config.yaml
num_hidden_layers: 8
positions: "rope"
attn_scale: 0.0884
init_std_qkv: 0.023
init_std_up: 0.023
optimizer: "ademamix"
beta1: 0.9
lr_head: 0.0057
schedule: "cos"
max_seq_len: 512
dataset: "wikipedia_en"
Each number is 128 + 32 x the weight over its row's rms, rounded and kept within 0 to 255. Layers, rows and columns count from 0. Numbers have three digits each. The size before them is the row's rms in percent of the matrix's.

# layer 4 MLP up, 1024x384, rms 0.0273, rows 983-999, columns 0-127
096:074188089065118117124114178133141123098120124112081115141156174158110173109147108123131106133158135051082088146139105135218066122068150174187114121182157131073130159082134120137086146085134136157114192112149147091147135154133082102129148122068131108124120062073117122119112096150137073051191107136145150104140094171130095105131106155071148142118137132138144120172156166168185175104122
097:127079174101109160069165095144158113143127194112160069160112175170163142127111155123136145139124158118085093055139102142117108104170167108094129081109177131184128138127131109122165108103158154167129152098119180108148136142143135109141146175153129120169072172120152138121085157082113077127122038137063091099126074092144186129156162194117108095073081136131130155141087150117174091125171
098:114158122182141163075161129077138135139135186115066106150172137162160155124157058142090153110138139101153126134151146097134115098137105140122134132150135151144077101144136134111157091066108166177116088117143114136130139132110198122075191178129077074159124135150198117135175128169215179136080076143159137144140113079109176176108171148027092129158108086113139195143103098124132079150122
098:120113097177115120114138189101089060153111150167109166081166138147117200104175082172163099106126109166127145091183151144125123091107157201117140152087142149111104116139111194130052123146156113107137099126127161108094210118110172085137095128115153129170135117179142128116142142158148136104113153081140120141116163139192129105107106182132146067188039122144182137122123124111157091152094
103:121120108146101151140128068075144106101078137177151103116089169091178106166124093092090154073132118124133085100138162086062147163153142057122094127096081133099111136153091118141162179134083114119087117119107095111127103125153168108115119133119145122102112115151099174128146189123135149171147158120138151089117168183083109082157083161122132104175154136140106128089173119132095146097111
101:101164119126111125164129132198122123140101125158078106133123131152161108104111125107053175138153141079099116150175152171154154142128136150124172115147155104132160133141078118145096102042126152076157113148084161157169126072154089182097123169115124123151151093097082169121111128108069141148145134070137160055156156193109122096114106092117119078150118073143112127118151167135163120138129
100:071066144099164136116100125132137074164147124099097133106092204076138155156110107110126139126191094168111069155084123113109129163120082141168140078101146092133189133100118094187098133098142143099146114137155114127123109148110141069083139139147111088167116127122147161150139076150123104103143168116157148124159164112091151060101170085166134115165154142144082133148086122127186157145131
092:108075077121130173088159124136076125124134190145096132105098059154166141145094132148126161089138091129164135146129145174162064118111123135108181133171160145155118114127069165169094173138026096182096161160127089101163119100124159135123145123075148134144089122107169141155044065189174081109097143120148116153098119189157177101121071082058085141124134099140165121150109166180135112178144
099:139156175157063103148098133118143133150125176152124105142137090088168087074131100116159150159172144106154105103118113108109090124099185115104140082145145139108123126106099206089169117145197135148127107151142081184102130168125165139128167100178151140122161111161068173087113130094136172071139157097177111174135077098116094084170156137134137150160150126088149176127123070171176109161125
102:123137093150100182175078137056131099132131128130073131169142073130139100113162081170122071171098181143080163140175122136081119093150093170112172107181128129066087123175151169152134080111133125124154126122108097145131099108119100124123115107122147100139071136110046136140184139151180069146180159114135090109194075106148108077116090161095162107161147096095117123128120109141130107132106
098:134103158143167152098097094084144145108116124104118139161182092105076114117124104131145154166132123076106223170108072190135140105105129231064091104144126189123152169184118174189165115181140132121176136079141159177181067070115136127183130082118068154163102145171055117152102140074157187120154087150089126161103141096162135106131130110088137109130083088104107116138101118135159164099180
094:123172183170113113155129057089134083198130129121119086165087111149132139080113150111152102059109117173135145165088115118175120146168116114112098103063120163153134122133146114106106131129136154089129163169139110176125132098168210125138110110162119156105158144152116073130155080106067153142104126128105146144169102152094157165125112138195126117168157127102096174144157114141145151130139
098:120136176104123151166128141105114174158127116143117149123085140118091128167090113098103131082159098142092073150085147123104155122182133100148105143138194103147143137089116124160124085150080129094157153164182190114144084135132151172110110138058052050102101135116121123122121165162152102100179117119142120085180069174065140152115100100130144063166161096128137144167080126089144144095120
104:090135161115122143130130132221140195083164097103145117165129116135114154154068138117083124097184107162110112115117078156149125140121194109180166083151102092151140099075116139165087123137185130107086150172146149119073154131128091098175184168151132138201145122105146100148103160161095138153119085126186066103160142113109195175125127144088191083135125139112091135160105099145116131067137
097:181158182095113148119088147146134099064138096127098159127163086145076092170161098097112091136131163167165127091119179107115124149067133186107116114064126075163159159218112139128071107126123123185157172117110161134184130177098133108075131201104148140139144100130157152158146113117123105096137083163138119088071172114132106099151067127131133105174097085124131120096066158100106146137108
098:096173139127151111143180170174179089136124098120156112102089162084139155126118139067093142152116152144125091072158117157097155146138159091102097215133115184105104118110110105109135060106128157193114102124137102169117064106096129097184147073132154141137120170114131127147128126156135160074134198122163150171112165127068095090104103121153100174140127136133169168134102126136077152069153
103:129118130141090171173099134136099166132136101093146051174111111160147108126147120101110134128068141124090171065165193112137101061151166165109134182146092135103098135147129154165066143146142153136147064111134180151170125156078123113135115168160142111103136134152180095167135132140163097132079134108146107138152158077188133165207103163096129151110133091200138146117068183104168110106135
# layer 4 MLP down (transposed), 1024x384, rms 0.0231, rows 983-999, columns 0-127
098:183146109166099198145150099192098172133110120059178136133203142118113100085202128185145157092114125063116132183142147153130134136151114124152131074104138164122161102122145128148127070086101101125122158119110160115161127135096117110163114096120152183090113100175145115108139160118122176119088122108195153117170164105115142122152124069112125127154124110132091116081121139116099105130123
097:163124107119141120075147141112074153099111137210125092157086119121116155141165148099108070098123079119043126159133121194118091113063143073124164115085123160192091120125107085093104152089147096167176139184167151132081119074110196098181109175157086166122117214127194072157105088127120120124123199099124109164194152143125111125144092114171116121063093145146093163169131186131206133156182
100:170127117113217137087139095109117138113145123170133118144148126098135120136122121142108122111122109112200149112132223146122134126157080131103132057128186136132154101134131137131130079122152100102151220149099115182149106128104190081134151115090137118126108126141135145107163167094217082164084148140103096153147155055141077153124146106124153181111145117140086131150113188129099093133118
097:085113109127154134180078077094077133172133093121083137142148158118119097114145130159124149080141186125151128095146185119144133061158151128145089103083074162129159087116148138121148148141069148138165124113093128152183162187144112139119131163139102166171139188124110169129088174146076125132134142128114161151125125145172175093131168191132117150109142058076153105181164181132155159044132
105:151128131201148115125108134152127098127119140171158102110123149135099129116158142148153085134125141130134133166108165129107136111133109151127121143107145093144162115141069155084111162111097086158093139130129140175142054126116166056173097177179070162121081131157105171147136161104183146087116111104093144155104143092129117168110071120103128127164101178092105146130082115108131079125187
102:070103078100140127092115142165076154121111126132161164064154071105072126143139123132079127091105113092114147057088174132101182101177138136154130145108142107142118146141161160078088107126161133132126117126145110109149128134077066184142169163148104162154111176137111162144152105077097170126136088132133135124171121157142171145144137145100046104155091103132146161124117161121207099136099
092:153109064129109102124156131135118124119122132091105153137122149111136128139164155170122186148150084089115100133161175120150172163152052111050137182146092042097142130157128164158109099152117139115174087070152123105073109100133117162185242133126103130141125129145132124142157083087106111185152125121139125144143152095119076173107117136120116148171101069157156092151102150093154126155141
095:152200174098121145165085127125119158169098172143141170104160114085143075109107115131146165155119162114084186126122203122124152134048108138122126148147126140100091163063161131091144126169125139148121122112143067102151121137119097152141152142155113098044124051140121185122133118119149103129130187158102113127093110084096109077147087141108075182110141159149182096116118134141138129144136
101:121149130208101120134099123113149134098111190136164090165155059127086197172124036157119049145169143139108167072099122167144108153142158139094126046153095125092107185157120139092133179149103179141097120134097137145126126141074160141125081159080096159128092148135132107093176141167150128102157148165156128093098101190110152087130135152085143121147122203125166140092145155148111183134212
100:138157149132173125065087133148157171086117073139109121127140152093145103115161118137116145141137096086120188168115165116125121211144034092144133099193149126105139117155093099089124114085105119113158111191111120108183114105148169126192177114130130181074108139143173090158163149125152115126098148128127169107149134052120159149111086118149066103103178111193134125110145166086162122155076
095:119151126147088146093095111143069092157076143166138149125151110106158140081092075137153125165113039128136095194127121092146199066129202121062141232128080091090113163160155155144067139180170152106109142137210165094131096126069134146069170007110123104210113122148121137097092123142132150113098157093089056129156106100101125114148157077159103156178112137092158082174140104032127081121135
096:150088145196095125146143160131159080125092118106119184128121080104116153156161102126200141121105084143071119124108122138080131168169114136120106119157110140085138113127121149108136107107083060130090131224110148190127150174081116097119113104138115100144189142129123103037151150167169147072211152098140138172155126140122102205120129095163172142157129119122090235108113090063091135161145
096:140138140139151097148163190100150137081092138109186095140119198115161125112107139109165073136140098142184122126187130125053102113153094145120164157132184158152139133110133088156113081159138113131126148110093121140116139136089147160113050107099118130100115076132150127139157174052206149097100184182123149120102150119169077082090105199124115127153080130151175100127086070136192160115141
105:080101101122131135067133208106080129064132134123118106152119084187104104053078114118117089156166049152150142111133098109106144060121108122146108133103120106128111131146192125097169150135155145104174188122136104126096063145118133158088163184129115119128133151181095171136094109142157065178162200085095182180189146120098176097217127116079145150114158131140153146092156142140119125135164
099:126161131134105125228066136094172190178102142103083092101149141117158133037051127100128124113122174186148136149112115112127126103078155083093131116112149139116116172138124107124179101100164134081127165152152124155121138093098130117092100109117154111092136096099093207055145182065110109089151104207110119189124106117133099130141120147134107076061125154136144143110130133171156122128149
098:093160124041146105125118130136119124070135160119138035122121175127167124136082068126141094170110178161196150152074105176092122127130153140135144155107105136168100124131102125136157154187071091195099109182117142130145091115140119114158082093110089126129144093083188130156164095173092147149082114140181099141093138136136132097091149124067099171125123120168122131112099093199066153103138
098:132129109109120178094121157154136133112092124096167124096148115118143118110141120128165107150118141102162195157197089079138150127099158137075147163136072168104107146170133126104105099152175163154160162178071128120113111160099170072145115171108121134130116079144168139116100162063145134122102136165098097103161106061132108177181143212124097081051122186105138168130127162085167119125097
# layer 4 MLP gate, 1024x384, rms 0.0289, rows 984-1000, columns 0-127
102:148142108109073108105124100145183132087106203106082123191101139148097156076080096139139106143092183110091107106144121121161092111153123137132075118074184139110107147155139145134110135144105082160076130076164071120129153078155137120107088121123112121146129154114129110156143154105153070160172061161090193116135100156114157154149138143122131136107104116098187128153101138125132127086162
097:069122134157212134133149139156138142136093155121139073121115154117090129105163109101067112085146121111100051084175107112161125135115127157101107129151124128125089133162158164178195180142101139115064065128137148133152141168089142132070112179165111087140155081134128148120143154111100114067128105103167111117132045140108140125100132178060163099131176112121169121100124171173201137130203
094:103167107072150123185084059164132129172162136129108146123175132144110123071140122092142134068157172083113075141146168191114062128101161119112174094142106184152203139144089135079123091121125192072154138139120144129082066118107091150148088116113122171093100129118125099138117104130121119143127144116135173153137087168168125129117180068091144155134170062104109170144144138108147148144127
107:181123180154114121136098136119165129155106143118091142154103158101042087108131069169073147144186105170099184075098090128152102152187116157183195098144110090074125179148140116094095102132107136119117140171111163159167122223150105115077131157127147145146146092174206110081116215089116129053093052079074114106156137141096089159164120148160173118080111189112147110068140124135139116077145
102:096115169155159162099130117101156163063132176102144143144160167128103147100173136108110194092122114142149137193125121136091162169140115146085099125105139118157104105145121166183217126083073082153091123177117114165163121182102131166120135163113163162126169108127135128147087133131152134094108129079142161171161178104163219143174116088093134125088086092164114106057163172148117115151102
104:115100135131139130142147108159065096105107142172115143109080101124130163133102121175151130121136072133146107209136089107158128176128124122180129112118114083107127109144150090126097115127101082052161060163103114123163178110099123153145126114070152115248070075113160116082067125102106123134128117154183213153136137097121185058163150081106150159187106183163144150128109104128114142172142
093:117101124132131130141147112100136090135154155160091127076119116084130101115078177131165087081135124111126122119151137176110079181124070149138146096138156169188147111121078133157112169116075114164085139158118096081077133097112145127106117149108158118172090106127171088134119116156104093142119118153136149106184115176108187145099096090114135105123120100124140121134160116174086121145098
100:099143160090097136163169107021113158055110100110081115206097174122106169131102071131127094154129144140101189145090129133149155153150084161170157095102092103082113082184065162083142100106126170099102152163114101110106137159088121039179111143118130067154145161177142073138132141146122154064087136087154173116141179102133149169122146148114060102079083119108068153095160055114100138187161
095:141132133064168133140120167146171095144202109116079179161158076136092134089079121093130179105097101110064184149093071116176183112130142137062069156086174163143079156093186112174230065194146112153136140087101152129074113137183113129079129153059127116127097129128087124122156145153144124151103165154119135079115078201142173091105109124132146118058203105104152135154148068146152131115118
095:086127165155209046142127105146135182110208181180112087072102106094114123134097149096150150157139117158134098101092133115115110158136097155127111084144143157141131130107087154207121140100140148149172139106191062150202084173161149126130106175126145131110154066150102080107106169110128131149158139130129072118121174138115111154103142160111167103137160156143105163094113111142141213094122
091:062060113145092187097105105093195151165121150152142145106110159142108105157128122184145157103121150178141106115079151179101115158166128189122117132132092081088133076143087124147168123146023118128156049137089144087126141180069131120165093159054118126115133131136078128131141160185135153121178120087131110159176188166131128135159094086147163170145116170138101112105120118080096114161163
104:107150151099142110138122129137107169126131129100130132122167102149146067093183100097133179161075131089147037125148108151112145143174137138093116109178115104136156172154178060164148122052080110161097097098086095098145156163070110184138056123136155064134134149196115114135137137144103147115208124122043098108145148096120059178146141105121137156091144136134134126124120134061120075151143
105:146125137182175132182052189098090178095166171123147114151140157070079114162084185117113151124145129155118104127135168110137118086150146086161104127128111110124148101056111182212132078098048195107069122202171135101099113150088160112176069072185143150086162143183143102097098115100109134115145140114170092125129136123150182139062163157183117103168120131140120126093154154144139146080132
095:098117097067136136101123079145141103101100113187140134080149113203149144137104150128129120131146121073122153101144072141134103108150129104127114194114172107132120101080157105129119117111130136133112098115111102127121132114113136152093120130115099136171117099100177105151157119126115091178144116103089085117133141147115167130064105099100178141090118173168119136158118117137216210108104
096:141175103148106094133130094143119150135131143109128132129090110125052132074136144127129078149096123127116170149109122135179154134130088109077137142131113164103154126105155073151174076105109155152149137074078157128052148175068089121174049095145171105133118135180079055090163122089174193128160129120093146118158145147093139119130094117181179111139115141146118138081121149078176118127144
094:141143106154111094198157144137160157154176102129133114166100120143149101123159109092136158130110119103118120148131168089147147137174109173131080169100172103134202096116144077172134146125105110108109077064162150143147182107119051124098102113168136118163144137190153146106115112128140141133110099084086141100121187165151122153148091093162187119121136116103137122109120163108122149082155
100:083112174126130147102125155139138110066098131122179120106112128115142060188117141148157109128106113135122078158162118144153124128150080103084185164154127120157156139092184115160077158104114161173108173104123129158180099128158118061103114092128094152119033141118123138098108076089132051138146141136153141084106202142174173117075153150167152085095163157141078087146194175106129109125070